Weights of a small GPT-style language model, trained from scratch on English Wikipedia.
Size: 10 layers, width 448, 7 heads of 64 (1 for keys and values), MLP 1216 SwiGLU, vocabulary 4096.
Architecture: RMSNorm before each block, no biases in attention or MLP, normalized queries and keys.
Training: a variant of Muon for these matrices, 280M tokens, 8678 steps.
Each number is 128 + 32 x the weight over its row's rms, rounded and kept within 0 to 255. Layers, rows and columns count from 0. Numbers have three digits each. The size before them is the row's rms in percent of the matrix's.

# up: layer 7 MLP up, 1216x448, rms 0.203, rows 306-380, columns 280-335
# down: layer 7 MLP down (transposed), 1216x448, rms 0.114, rows 306-380, columns 280-335
# gate: layer 7 MLP gate, 1216x448, rms 0.189, rows 307-381, columns 280-335
up306 102:133136134085145102146173105112143122203100130091169164136151136117112126110131180135136080107149115116146116089120175098185080134080156122117083149144165099130082094127
down306 103:080155106143168158128101122080134158152102142158130115136114162142089093136139084117124164098164146111118124114121195119154133150117131131120169183052089156097101132160
gate307 098:075065146132079147064139120107140141104114127126123173144108147131103119132201174176135101136120121154113097125093115162160138112178153141125131129120104094166131123159
up307 099:112131077125090178107107118109178169156146098122128084178165158111158120137120149120156106097117130169169149116144116139223152141116194159202121149159148111146155083172
down307 099:133160103094111170168136108174152102138152136147107111110157098175144080171155119151104087063113202114114117112100066144122163122136157076099144174146105134154116057150
gate308 093:164093141162130144125128116161151146055134112118191162103150179145085103105089154139124157151047113131162117138098148114121125189106159123106128094148080120083143107114
up308 092:159050104108119160155173088168100103093107083114128099179127136151127177095102098152088075135192175094128074140119134128130083134164147080118162102106080170108120108152
down308 097:155090162125096088122158089100070119154123109081161153114191114122097133140113105115140172212142151107139161086159154123107151148145119163111123088095111149162179114150
gate309 102:156100143155079151051105054125080132111115129123143149107130124155090087184148105158158156116122140151141085151132133192080110154135084160128145079143135113099123086152
up309 102:079092173199152104072102142121132134134142130138118124100149089164082149091164093135047080105118195139166048126132096132140140139066137107093152147131121134170108152093
down309 101:180101116173133154112162149139196134073099111170167119154146181159144112139165093068057098142068144079123083134153095144077144130171093124113171042096095154213152155166
gate310 105:154136137167076140097126147069116111093206090127083137058160135081145109156125134180141161108141105111123120138187105074124128097108145126164104159129091078155152119126
up310 103:109148134121110140069096133095149132051112168156161134137122121124179140129144100176089124073076073109156129174145157121108085082192174129091123130128099124116092104116
down310 104:131136107119145052145086081119128131127113122198153165175093124147124141110099169148138140154149095184159083057122153106127142134096042131090099125161186093104163092098
gate311 097:099189124136152172104137164100147182128111167126168198121145154103147159123164141151082115155103132086140126112163133151134140158139140073143115094132228078112157138122
up311 100:156085126172203116114145148136140134078123121147096177094150089103112149099183101187141133185084120123106104127126123103122119120147054157081141111134101138138080100117
down311 100:158107119124168143120184148109134091121126136137120167171180095111148182103135097095134100187091090086102161122153123131069069127157083134072130112167180156137132134146
gate312 100:152148132163124165162167049144191107173167165193140157165168131190142086117096132132143167080129139082178072124152138127137099072135164153131111094170139152107090129099
up312 101:113138104098095102120135142093123123143096096096142055126011098090132120131131135121146145144121167129112199142107107087088165202141110070103128127164110119134132138152
down312 097:101109075109150165178121152120101175149101076108162100172157106181098124157189151164185161108159160130153105141131126090156158141099136102079128114124152105147163139088
gate313 098:142112159113180059117180201181102151112108164131119112092124121175135144138090148146068152117153091145076137127142142089042122121202144154146169113114135175089125145122
up313 097:112139194081117112127152162126102099119180127066122162140040098185133082124137110083082130146094171117071107096134125125111106178100113140138066154090131178066111131109
down313 101:073083103114148129074161181112089174137170151124165132145126122099147155112038174148117070153141151153131150140127123123136112114123165130090125122084155132123088175117
gate314 103:090163135180120111152091167141089120172118092109131159149066106116106172133177133143151111117091071142104053160121151107177100125086123122137131112086138155116153098086
up314 099:086130110146106144160126133099118112207142112125118192100097153152148147099178138178177100150133146121137132134075122115097092135145123148116135102136096080168123212127
down314 100:145050098038130141140108123128139144103128116110180162161085129204132138065079112135110126151058151065147100129153120149129128131155118159110138093122094121088129119081
gate315 096:133117085122114188138130131183098074147116141153131123157089201124119152083162105035132110197170130067088072147173170149108083136143136128072098148140156097123122111079
up315 095:103090074159067128106120110086091154102081129074139125127162147120148124180128144107090134082120124176202147131167158089149173200109114067189136076063118106133166147150
down315 095:076121109173112132124201159100116089137129102154092110066099137146167052148088146095135155158113076154095076076123165124083154105178184133087097070126107157157092130121
gate316 094:114101119113132140087130133117164162147097136125119106115111151130159131143129101038099102102145136141112056114125136028089146194166150158090138093120121104149099204147
up316 098:142109118089119136156167147147150214181175104144116132141089133106123120115139133126133077123090124109139169127147168110141102161163088114131184131111184102143096117089
down316 096:193152099091189099084075106142102191174097147092095110147122087132183069066104161187122149125120139102141140071182147229156130098110082141179130173159151208126082113120
gate317 105:160134141107133107154166170081091123140134136128101098059110127103096159110164075135154203157123095153199092084119144159111165109149143189107121111138130119101148089081
up317 105:133143198119082104125075093161152126163104080093132155048110089148162135174124116149143117158128116134085146113176149130115129116150124168133114144082182100066161161135
down317 105:114134128112128161114058123162110100150153135174132110167077140108132107179143158140149121117147099130139127105155225061108165032164106141077059150173126144129064124127
gate318 101:073113098110118136132061122180097129058096149136180178133113094151134088159149095133110141166144139172115099143118143187099186155140095086156147126134145109121131150143
up318 097:111096104180145126130104101112117072156195116082128109138140157082112124144101136130188149109103134071239145174128086110168108059112105122120140126142072182107174134142
down318 095:070155124128145123099126077146125131122100112115105105168140167103114087152137142123149076091140155137156121123094143157143095112157146137103162180135110120103145040038
gate319 101:132102154161131122121087120115112072102130135136113140078118127123083099101153148174107091102113138120122103129092150099122113126109130127138122111179120119128156113140
up319 095:058088135117111127138150176170160184149124146175129101130187121127144106175135141162087144097153158123157094159140138091108133130178134178109118121128183112129076037117
down319 097:107155140126123105087113176088109166162099165159156079085131152145138114178102098154094147148089085140139156163146155121101094122113119156113117122128099159125134190096
gate320 095:168117157068129116129134104139115134149150081113170145125138116178131169144144093151156114074103118193159192121111099141145111092102149127132112139145127040158064116085
up320 095:118122119136163126156126124163125102112190176120155179131098158088115133089123064143124161133161089113063100136143070082198111071132158098077127084122097098175139117114
down320 096:115148127121139129104133111106157180153086101131125114111206138077138053116096176100173077162141176093138100096112158181033121118147137144131141097128164164070124167168
gate321 104:154161070104127139115148121148100151116152122161138187195153129093095094149099124122114116108155131107130124095093135110144163106145165143171193086124167213144103118133
up321 108:122115110131075151132180122122118154116105135151164147146106151094102080100123165112114129219170185143070126106162125099127137132069088158163132114138094136094140154123
down321 108:128124137137137153067172155165112166147079127125192148114166082118146083068169142163127108173187107133093097116194101108136132140102146092118172090172085198124081169039
gate322 101:149128112144151116175123086169064103101148169138084124138131083148100149170116114098133142181114178108094161119146124125087162067093150127152125128135155090169109137149
up322 102:094177072146140149099165141108183082075085135113112163142148184216098068101120163097148130140152142095160134182173093184127051117130130091129119104109150097132082127108
down322 099:138168131130128105184125079142115152167084141153113101104050143105093164096135114145167132165139166132153102124089158166117105175154083170162118136139144135158184125135
gate323 097:139106127054075187148180131095158106121098128106104107131124094120070113114203121137146158111119157109134151163086079136142125063104158146106097145164073153155150134115
up323 096:108170180122122136051199140064157075115150094096098116104070146079193122139110096209095105095134157179182157121186112139125073125085139085146089084138118086119116160124
down323 096:073152187094095094125191117129148141054130144084080171133087122103106103153178116129054153154100107142189080183154103164150187175116109139145148129103087175125112204156
gate324 098:104195146120143073099149139092136099185058128138141097069084112143113176167116121152161081113114090118153153138139163194069069081131209092128116075090135162061121178118
up324 099:185069140112175141125067166132135158034159131082088182145146178163152147106179085133131174156123165139144114197148081093109196133124111091159104236097120114137120088085
down324 099:129141096120100130202012161175173101104120086135165155151170130086176116101209102127138123136172129128166113100070092129105114115024181173132145168110052164161185110146
gate325 097:104040151111207125116119131108094150137042124065134141110132149106106114105091075154147125150156107142168165113189144120142147181166112124071141159090134218158179069109
up325 095:123127129128100138085132131136061154099144102081142190202144171105094127118150156175139158113157100137135118099118094142016076175155150142118123107108112117059098097112
down325 098:141155124122143124113148155202079117068099112146076156109056132103084129148159098130124126106142154124114104127128073140114098176112090150217109135097160136148132088077
gate326 099:156099207117098198154168113196153184176088060144120136085149153098134105129105116131092205153142117098158116090107097120128169134151139150143147117098085128170139115151
up326 096:089102138128114096095101131046157106026142156113144131185226130135100133020141134139124091134198079169136168123098115117161165123076136166089119162155150114138113086149
down326 097:099157146167126119136100144153128139119160097084117126111147106143079109135145089170089073118147124057110131109118060097108081081103081138120166154148114168182132175114
gate327 098:150108140150143170106135152155135108110133142100127120139182203129182119163100083104171159082081090118123111077135137144107132240151138140117081161126151102153111165165
up327 097:129137120096099156110098127137118098098062106115089074109122128135139111112116100101135092115090073133123103168162141117140111147103129183171118067114131140130114148052
down327 099:083101094124144142093093093199194070123059144189100168118144097098115158131123075123153090086220125137138097098156100181188151110108084154107111121072080096113138199085
gate328 103:141112085095126163066089083086138154106108129093099140125074140103144101115185065161149166157181101117127096081121131126114099114164093097094160136086183171099129147058
up328 103:139115145153115162136131102130167163107185126158125104091171078147082120091057119103111099143157138163127098128149148123146092165139082096100137139103133104079180166136
down328 102:110172119150101147091116122103114147159125110072104117106082169224153122134139132129121097117121117092147100129147122146170105137154138087101215162083154118102122163173
gate329 104:156134142113101143111098138097151157117154103079143166086066190144168122109122130094138168162163182132115097114068190093133123159140170090107161128167141125165113130121
up329 100:130161129146157126131113144129190056183086132154068143029084094146136135163121099113078201111207137124115172140151078145114123131113125139155158133121130165149161110129
down329 104:109139186178146188180134082179120175142125122089107145093145176160120091144150068106150077167130152109092117142161100175152088128096180144142175101106123161148135169106
gate330 099:114155119062135189139090204135084132140100111109113138102103151085116169090107125181173091105168094101149139194152146132178131133127104142143118168136094133111146176140
up330 096:185165108155107138119180157115125101121078128131149088100181166130157159097117144143153176034108128140074115154154134097058096081104118108163069178156123196133169076148
down330 098:143139122165170147132125092174089098121179178139159152124149138135155172157194079151120082187197155155182178141089106151180086092103123128088110093124052137173137143185
gate331 095:172075134161115128149041110121126113171166196087128093089143103126133118083125127132126076116124160173172104111141126118147090134111165134092158143102117139119105164161
up331 095:124107103162137134155128111046142144176106184142118135201138158087164167115145042121163088108072169081176129099098139122110171150121171124065158095135147107114114059151
down331 096:140158101091097127138154124074187093118097131115172152163093145123121127124082133107155149135138166171095159105102131133066130195147120102129159182181092058161140122108
gate332 098:172109115087144117121123085112139162140122208138162129222170159151121159151126167151100173132118088128165169112047176109109140151076133129159125137091175099119118136100
up332 096:136224181073070132133148187127067164150116137115096165078142137135081158135140128099123171101073184100074115102110126099147164149153160179092112138100158157121112123136
down332 096:113120096178148092095132157171121158154138162122131111182174208186127082129150160094161066117123160090158078079137160155091144148131059114152089106149046147149125108112
gate333 095:104104128112099108057118127159183099166139128100141107141084205086124072140097169084091094195136167100191075097077091150160178127151117115081136158161109116135106067152
up333 098:128126117149170135139106179135101129046138064133095162158172108131128132126125089090125173068103099118101135128108087147169194090108072132173129134143153118148183175125
down333 097:174104078170123126076136124131134154168145069109163174116086150145130159110138182158134154084181114124119083107179079102151089116135052142157141147165182137130113182128
gate334 099:180125136116127076118183115123091128082026126132152186150085156084174154097132134150158127131112112066096119162163103171104089130102156165160158087111089045134107097129
up334 102:167067152136104145125131115113162131178128094106141093155158101101145138172110161096120130102140194162184163110085119139141161066183172127201114156121177067170098171095
down334 099:144092131113113203144132116126148125144091132106175099114132121128148085073140137055130115135174079137099171116108098089134136105170109083061089098112146107116118158150
gate335 102:140119138080128142137068139127093127110127132186124073121133108086113140145157147109125114093131166119160113101164192113145116104099210120149124135175116152151116082128
up335 100:192188173198100080099129093109170091089093091129150160124150137127069135132077171151139136133070137105064096157117160125147086156119111099193144107113148132154160131064
down335 101:202127131140177123104124157058139112152139156116143127099068120103047123129119152201141099057145134122129104128141166138197123170115101167140111152156117096124112180111
gate336 097:137117119187116090096145141131126163118156169121201143100116145168076135143150124097169102167147104117212138121138120126160171100121120100115103080105108129148112110194
up336 100:167143131103123072131160133091112101103080143122091137031113090140090161176084149177112129117100165098114133147107113089126140162097152123129185096097167109123149079115
down336 094:157063137133123150158114136151171086165172121177138101100133176119231140122125133053128152100143173150111115154134150044135137088185096147157162140155142132117168097082
gate337 104:156138115166056109100173204089149171121182070111061141104142097153094077146105138116183139125165086088115172177096149139208188118110149103087164130089160128100155164094
up337 103:068116167131136115147120162144108150122104085097093120173132092157110090104094141142119219128142144134151140164137151156143137175128104155134122119173073083098157134136
down337 099:154116142136061127104104059108145098163129114131176141140129108147085149148176151124151128133110138129100100142117146165142141139155082100090085135135112146124118052081
gate338 099:077109117116119134167108102118153124114161174145149149133097174118164146093143186103170145120168120133112128072172128166100152124157171138068111185153192125121133133119
up338 099:099103175096173095116135109121132111148148127120142126195151113106101093143118094145078159137134171163147154179112130150103136138156206157199167061094116123129122147138
down338 099:179074223188178115131190094128123153140087135145114136106147135138119107098158080143166169106135127094156116098111134123147117142113114164161118175080128102110186123129
gate339 100:051135113135082122105071103127089163111113121125131096117139150186133107189139138122132173123132158089161191156080145113101173101144092140165148111115155131162175117103
up339 097:144148182124135134160087106122159129164170161120098126119144115132156158149144083092171151054117125116083112101104126091129095094144186144136091090079121115142139122079
down339 099:106136098126140148184067165101114083171161130174123174096154124127105178105128106129165099134085161112054125150145148070102077117172148131164148169138122160144111150111
gate340 098:170102084188110083130060126101107087150090123156104195163168164152153108078156143119073124157148100132080114071089141160129143114118145141138142144094122184125127150088
up340 100:158143123124153099155126102088126146052072160151100106113088177111142106172109151120086131142166132087110130073124159138107161106104070167151179123176162082138151159148
down340 101:172146180137116105138086172134142124131169135100133167125141151100138114097085159164093118178096102123130130151108156142212119123129164175059138111087122102150190166205
gate341 101:044175102105124175096145170079074099148157168152090116167077190123131146177163097122135181149091122099170117132165117122180070082127169147212159180178117133165076133099
up341 101:165197142106132062111150148156118142156097137125149115142148102173087088157155182091157160133108048118154124152149146113130103117122100128122129105166118114167208093148
down341 100:204127104150180110138165100131101096139153117141104084148128080116137127139107114123149112109133124124168104077085121112149157164114091131096071090050101084132093131120
gate342 099:050130146152119124173077098132067173109088115117165165098178120121135109097081115122086120125151162088122163154126111127126107115169186077152083163109085135205092132134
up342 102:191133079167158128157099147119105127143136103113092118130149092122072115156115097181117108102151154094180103143170179152109145137132106204109199091133130145095163171093
down342 095:107113133126157161130048154072101146134111158092190115060128165095115120143119100141154171116099168091153117107133208098129160138140159189189124151176163146111108060068
gate343 092:089119079119121117107104100091049185147146123112135173120103181114116161117111157125107086165164125115074180153137099178137070104130156113077072126145146110118095133201
up343 095:127082147173184083134145042106117210106159129126133116179103187142122191149158135129137088142122096125112139166150049139160123105154114137095103156088100120125144149193
down343 094:139199110110158141120082126160071163105157138107133150136154155108097152101116095178118077099137091114128155139159100127120145128106143121131116121165097143082109114130
gate344 102:178153095155114149136087121119160143140138139106124134177111150124145117146123153117148114150097133106118063055152140117189142113135105146072143172155171119143165103134
up344 098:125146123159117118149106123118130154122122143131162117097122106130182151123120100112141138171137114086123155081136150117097180151132178137114090086152112185132144093130
down344 099:152173097104122121124060145148136167092100129158096125154080167130131164108128098143107114167130109152137136168180120117103175067131110136129159130187153190096156187129
gate345 098:141128158132103113124101090152099121179109144117146148105136089123178067120142077170177161109136088173110136128121192126144114121151153112111103054108068161068074135088
up345 103:116163092171132179152173116117090110164105117129149111152117157115166142100152082113190102134089106144038131126168134104115117146188145109153094117123108081120157135181
down345 100:146117119154157112186158125115101141115100106104089151114122157153161127125133097176202099136140066166104148143121180068155088146153152097143141108094107195149073128062
gate346 099:140156105108088185067136081136068142115109154152117108120133122112165177102066158139124138100108089124144153085160050126076134117157128136104132152187134150117109112153
up346 102:168142160166140158083124144073089096118138175150108178157088103112168148202056168156121143131159128125187146088160108151065183074189208108133065168085110118161146089157
down346 104:194179156101188197130087154133116125042191141167146142088136099159116162112151125116157161067138099107176110107187111135150134075158094095115101119082152121129111083151
gate347 103:122112186203121093133135135163131114147111156183098172059128168151122151184097122162161160056101089085127142178118122102133117117195170189138167158101107132177110119115
up347 097:100179117079180102134159105075157169150126139117078113158151122097117109105122110139150092101167127089168162167150140156094111096104102112132058055101070127186155214124
down347 099:107081133121184149140176150106152197178238182089118119147134073138112118196150154131134169124103080109141096188170093207108139195137150155088096085135120169111145175100
gate348 090:100104158181127158136143133135127056112119132154148171122110066122137121124121069094151127091169138124050169086121145168049102134183125135104090140148118060106163160115
up348 088:154098166135086084167078149134118122106125077092115135060126090081112127121112099161073148187152090151112102117190163153139185137078124210160104151104159086199119109106
down348 096:100174120124115110071163179123168152121110148114121118182090146051127159128154094117099134099118143157108133105159150182110137165121156115115174162149136102161146132180
gate349 096:097162089136155109108125105178090116060119139119126090133172188101110178131074161195065140117126087138110131128122144158164162141153107152096115116113108135093154151107
up349 098:111158156127126119120119136139110120124180132147126108067090175160142153174116085145146136045114114113127136160107145100097164105118123113119108115182081124179121132120
down349 095:063074141178128134152144101112103109130113103113120111127180095157177136172119120127091118109171122066116085163095104152144154083127112184147117096133135102159109150142
gate350 107:141150203187137121125164158157106102112071124136131104112118134133164138096119164117144133168096111186095113074116145150082109143082131114120083156136139139125110146127
up350 102:072148124138157118118153129080138134161125122156118106121126090096145119160161117155168153112168126076141126186125138230180158135115162133127150066133183116089081106138
down350 105:082051160179120092159167151142140124146142158110097136065155152122156179168145090113165128141116095119081127168157092152117168132146148130119118162116094131143130150078
gate351 097:083133176094080158160134119105114115101075131186104139147122129131121066159123178125094117149102101087127144080131112112151127105073099142126082149145117112141113117129
up351 097:123158125187122070106107094119173155106110119075145169098162161120086096121112137091175129124183081135142112179069146085156119137132108151148161106137148120113090116087
down351 104:130131088097150143122135136114145180125145152059097182074167147100129167084142111122150098108144080132066144113121160119102178117074167194110129105068122144126117167084
gate352 095:146143190092150155157098071165090131132085102100102133146097108080115172153113159159148110061163113079176126161138066156155107123146114110109109136136125116072133131085
up352 095:132138129171155142181115091083086123123119183090127144145132105142181072049130133176139174124095165150103100137175159170167122152124181161122126179124124139138102119187
down352 095:154078113063164147146148169086140126165155092107123156094162132153125180174110165126142134091111107100099157183139142049127167110124157105109106105119075106170149165164
gate353 098:133094134121100171068135092145126060120139123185121105105156126130060160140108092162159118092061164101124157180134121117134092148096081079091156148130214172152127133108
up353 098:137192194180113111110092103118170130156069112134082156142112121072076097147093135148189095165099149103095098151144163092129122148098163084061111120135140116114118083128
down353 097:104147129170103121082042076131125100163138105118141119118146139111126107127140112047180062140097141121135147133112144136112128116112129100114078078160149153116137121146
gate354 102:110113108172072214109125110123135146162110146141131121118136147118086128120115176137115154122136160073132097096127086106138092106113083167127139095107138134149104104169
up354 102:163118126129153104153164153124155171138167144118104134196093122106105211117141106155158133179155143141108138167140127147142124168055143174133158148134117128122084163135
down354 101:165163137154148097088097118157147158140124147131137075137126120165138169107134160122110152117158101150144139138121085129177135116125179104187152135112127123118173093110
gate355 104:143122177063141164094174123165145166135110132109119108109167161060095122123057171100074133167151155086177080143096119099107118141117085114147156136102103076119142185139
up355 106:106109123114153138131119100208071110037146176096130134150176089089154140162109136134127098110102101146187113160080116091129084158129162128147161162082127084100122111190
down355 107:100098126150134098116096114158142129114096132123140134110097081145165074095103108167114168114116161107135168143151165139115117075160158105076138088119150149063132112165
gate356 100:135124202185169097116145101115093146123111120158132217173112124166090108096132131152122123167164135167142107114157152136121089094108065135145132105121136171098121114080
up356 096:138057090106180125141150091117188196122077149137165072110100126092138084067108113115128143089131136145092131146154106106095108112164097179202097149131133130142131138093
down356 098:149069160114163142130146108152118089175148153081120174197121167143143195098175130150108089109109122173156115056093079174151134151130073123153105114141111062092135143084
gate357 100:128147126153112123122164094126072103145123151165119066146133100145168135111130105135109109106151079110185164077117154136211136077212126128147110115121187138099207100130
up357 099:162099081144155138139127101069109117129108135070129124123159098111100161083183140101097160101119153145175142101147136173198113098181145182140131086084176087177119158135
down357 099:146105138114068147129124095085126112073109160129111150143087118148167148101190152107109154070159085131143056121168144097161135077140132199130128101122139111126150151118
gate358 102:111138154123144072186129094118051113115101084190085187150149131155202150093146098099057096146133113144156152139109146096122134091032088135144144146207135148145063111194
up358 103:138140152136096024163171127163139118118120107136080104177170131165089096088164176135122061098094105070080159202050115108196187060147124144137110121129126101149084093127
down358 098:091144097117110108178111097110129116169085147173173112172129147113091095146176149045145182141135137138117109091142124159111108149125136131131144109129188111067112123125
gate359 104:156153109127106162143125216129165123098073093127163131166127140130157200147154151132095073150183158134172157130141088118103222123169152147118108124087096175141156121106
up359 104:120096146150152120109136153073149166172074128171112162128151153141101154146140160155166120176124139167127153159123135116131118185210096136131115146103118127168139089106
down359 101:176098098103121142126157082116118084112153078104116136136103156151100146126102121178103071098176124133066144136151150189119142148123079112179182198090117157167094089169
gate360 099:104162058200190176127167106076149098167110061184098143103158089127083090121168119219088111103069151077136098123172171168064080133125128114060143182118109128133141133161
up360 102:129147196084143128126097126134107105111158102182177053068111115105125132130216107137162093135133133115141134133055110108113108111135105203129135140069123088157100098140
down360 100:131191143095084175230139153125122128122123144104144118148149144132114092150111094138131207162106124119129132136150097136095121120172095121135125160060145142169099080177
gate361 103:101142163143118091096090115136201172176127118103135112147101134161109142111130109092074104118065086138106081136129098132162197116132184159147139115073134124100123113150
up361 103:148111105123024141098192144196162099156067114127150126165091101156095158102147097126130133169150136160086182127148105148159091109121163070139124177099162111128113188090
down361 101:178069160129042195082139126177171118119071216135138136131120091097107113107156133109118114127148100110170148099132161124087115118108109103126167127114102095068157140094
gate362 097:137080124200132122170182107082084148171127105080104142091116079128092195153122165097078140133079156116123177157163099072109127099106155137126140087172139142066090102137
up362 097:083125189143131156117139160157165199140074126174137151227147143129105096130126110080122080124141120134050089185097143195143137172132090153093163155079091161172111099154
down362 097:101125104117050102090149106129131111075130098138111221067146081099146134097080151106152098101143179167176132103129153095117128078125143145129179163107160072135143116127
gate363 097:194138107120166118134131168069124153155112143133171189176164094132142131154114050146096137142101161148109188118097127119121171151080127107144149134170115146168157121142
up363 102:130157099137119101082130136181112128152132167124133154101134151144157143101166157122134137181103141174136083131125113177085126144114138160129111096079094060089080141073
down363 102:066123132135128163116078077176134046042119162104139149087103098155137124092109113118129175066129091117084083182114175165117184155074145117136093089127122085129094127161
gate364 096:095094176105143125158132117151158135113095130138074103175170118109163148105128172133154158103139128122139133131116130127110124104131140126157072164229160098180077124113
up364 100:132081163158112168141125105106095125162135122099132129146086083108141117101149185081117118146194130080129094154087088078139133158174141157153088091108107092147182114157
down364 098:079115147150098100124179180088158142195121131180099153098063168104152123128129133166148117121205182126128160123101088119189143150129170154076146115160135077150099127132
gate365 098:165095152106150180120159103159126106087142148116130150152139135139077197171129079161101107115135139099091018139145157155099153060109104118166183108083119146148084088149
up365 099:093079202092106145149079085153100197121119129111145165136164151106081103131152151138099203153086165109149105144126107153120170110118165138074163117135106107035135106101
down365 098:079101091144126180106006169137129136116119100092116093127140123094047135079162157130120059087138177129101146168128108224133165110136126075144103106109113159120108142140
gate366 101:149097193156108147119110143124198176155155099109066135090116154156077111150158155134104112085130092096143148096155113091105187106146121175148153116044168105123131119115
up366 101:148137124161120165133081112136133132108122155116139125125100136123133105131154079114135147126148126181132090104155100154175121081117105129093138030117098128198139111111
down366 100:101147150135165159142126182076103141123091140092150147064153142175120084075147122073127113133122104165164153115143139086112094128202174096125078093168093115100153155128
gate367 099:163132085150116137071102135119072130090162116106082112136130086091096124095108124189153178082156160125072135119181105113110178168105166094155121099095139125164121146095
up367 102:126070089127144183148162097148054111186129119134088158082109126181168125108094158140108153123125113107163179186117147176145100102067158142106180140149168124157086125145
down367 101:083141089126116108129105109119097150122133156146121112126134166154069121114170142129065103142102130082170130134095204145104134147119144109150162163129118064174161151100
gate368 099:189150029120096172095081129156102132122117092093152106169164168144136200110097134156103065124067141083184071140132169193103183120092156101170126091082142137111096074114
up368 104:104105145131132149081105207075083069143172202134085105105117129154156123099119117115088096120085127071070085061127146098104158169122152184039116123194133159134123148131
down368 101:113112175116158196167164091096131090159136196085116115185124137169152113152152155126089140113051169051181125128114091115115171128128130115133076096086144173142112127163
gate369 102:107115161160070144105113076145112067086156110068121114162161139108143170059094112147087131135120064112139124059139134132134134150164115148117095115116129093131098112115
up369 101:085118142163201150123148183098166159093119105122134148184190089095183126123099192109161100143123158119152172159073109184128134115139141133141073108100120113102126118126
down369 098:159175092100135073113101138120093151170163123169145110100140109119082119119164067160181171137139099161193118105136120123080097059078162128173097126083149135159118135154
gate370 101:126114197111132167134139136133070076107105157088168139120130146117168137136105163134119116155197133114137105090119130170095132093146126173194103107136120186137125155072
up370 102:080111188156114147140100087113146129103142172068206125134121128099127153177110171160065164082131129107119099106100142159113175134079126087121130086194117116140138106099
down370 103:126159149075148167105181129188169121136136134099178116158139178137206126072066152111122170145169076103180126133158164095167109118094152192116102080102119116104109139110
gate371 099:131132121161113115148168109160123143091188181102086103186104120183089127128140163091131103144099076117120104134075135088104072140090111160235173109149102091104079139140
up371 097:115047129123195143100125119153157116142119096171153144115169065151165052074117099119111153122144128136156142140167183165084131114165137124141164214111137182130138141131
down371 103:089133156142144177141225149091143099124130044115124137150145110095156123117122167132125114112118142113121101122173081108120183164195079123108154074122146122152156095122
gate372 096:167107165159132157120166139094103070107151131147102097124055147157129078141084135094165132104147102097124071099120122091124130168145150088133141189071128138088134119072
up372 099:108141089101150148114062123138084136107167163103103155100111035081136158090148137138128137083146157110147116081124126142080052132218168140124110164105128136103079118166
down372 098:125139103138131155145118147128075146077107129116098126073159113084097201091179098138138082155110159129084061099151123117159129114102080118174164162185107116163173113173
gate373 098:111100146084137085065159134114104149024157168125162116161079141116083067111075141148095099119177152118063136133095164120131086121119104126166140106105149073092109147096
up373 099:123088115145116109126160087144116150093129157126122105132148184152090135102109138193163105116113128114175132074050173138145134116128122126081124093078127040056115184095
down373 098:068113159160196141124053157186132157190171107082136077141191136113131142075175125133205153110151122117116095106152160147187115099113138153121031173155138102137136127086
gate374 102:186111163183065150125151116125108120156134147132102153145138177101143070126097127139135160067120127135104154113146079157107138121160180121102133131096171138122122119122
up374 102:156097128167122144091112101121106106133166174186128124130134149070136095074081092103135158134063101133070169084120107082102133085093091089131121162170095167115084121170
down374 102:105156155136203163136202097130094099112100108119099109127137169144136138152129125143110070092093095157137142093204129144141124199107191158208140105154122157129112125129
gate375 100:151122115089075122077095124152130148108108152171136069159166140131185117129129108094163163133136188125133163123155164173041143206150120083197120079168108100108100123109
up375 101:144136134205086153122159140116026100097058142159212126129180082124165141102134149134179150111137132136098106084116170064111133215113138133161110112122152141151135210119
down375 099:088114135089111109126092174092130146111098136147124081191146109153162154111131104124138108125137194109086156125108133169078130151103092086070141156099111083103114122147
gate376 099:135146057047079079115127169113109099171189127135100149108176088170084146111154091134151072118131171142127168108130109088121124143128109105160093171083101129109089132119
up376 102:162115140131144109138106121157111128065141111189147127068182170091147108108131088116132131144054167111115163137150185116165124117159128117144146115172150113116095193058
down376 095:092132113115101129100163165146114115147162173097158103066153135111149090118142167165091138206149133066136165157177098081153120158153157082178139099141155132135116155099
gate377 101:115136113107125153180106131145130121090141139144076108183115153135169108113106135116157120113133156186145163097182113157141120148107099120120116161137120105132144109154
up377 100:104130124108119134127126184134135123117106121161175106113118108133149125151124140205158097132124108152052124138107113125161080100091188070120084169103134120232147096095
down377 100:105129095092095118137120155110100141078139069145165112107137132173157099091144130105146092070103077141109107151148105111133084164144116153084122148127169152118100090105
gate378 100:118112100136110197162096137128145148186140124143072109137090117025127155096138157125113162066063146118132186086130182119151105164116153078098084144115154159124161074104
up378 099:115137131178148123090142153113155075098141127119114161179113114110103151125086129097164134133092086137146126119206119144142128110118110123071055148100152096104182179126
down378 102:131103087163180129120178081084123093131112140105115080098116155178089135155099093177071183112157129138163094139084140148102132149174123074129065129109112107057108138128
gate379 095:093099073106130136069077074132128103185134080076092053119073140141049137132160082096110139108098151089124117125178199173145134074113116134157132145095135166082131152109
up379 100:134124115131119096146136105154104159154078138137104105150070120139109110110134128115181133091113107160145142122152139088197134089075108091164120182076144198143125120106
down379 100:135132147117169178060151109122077121118091137176075086094158121106175078120103105123136159124136141107090083122126149115126174128133058133098164154052183101169199149099
gate380 099:167135156150097180143135090130072099069146107093090088200123127124139123096124186122158087122127092125100106144124134095125150105112149098153155080114203083105127166196
up380 098:147150175126121192145213140123125061140184086178144149207133165128190142048114141111112161127109141129162100164136074139127134065185157135209115148161110130142181154142
down380 098:127138123152111161141171145144106112070125120133078144139148129132191126116123156121105121147115105142180052163123117089120094151105178105137100122140109163162140207131
gate381 103:117135120123145143108140124106164113137115108072126090094168145116053055068101155106191097153133112112124173148115151142190107099106150110150095109165111087140139118049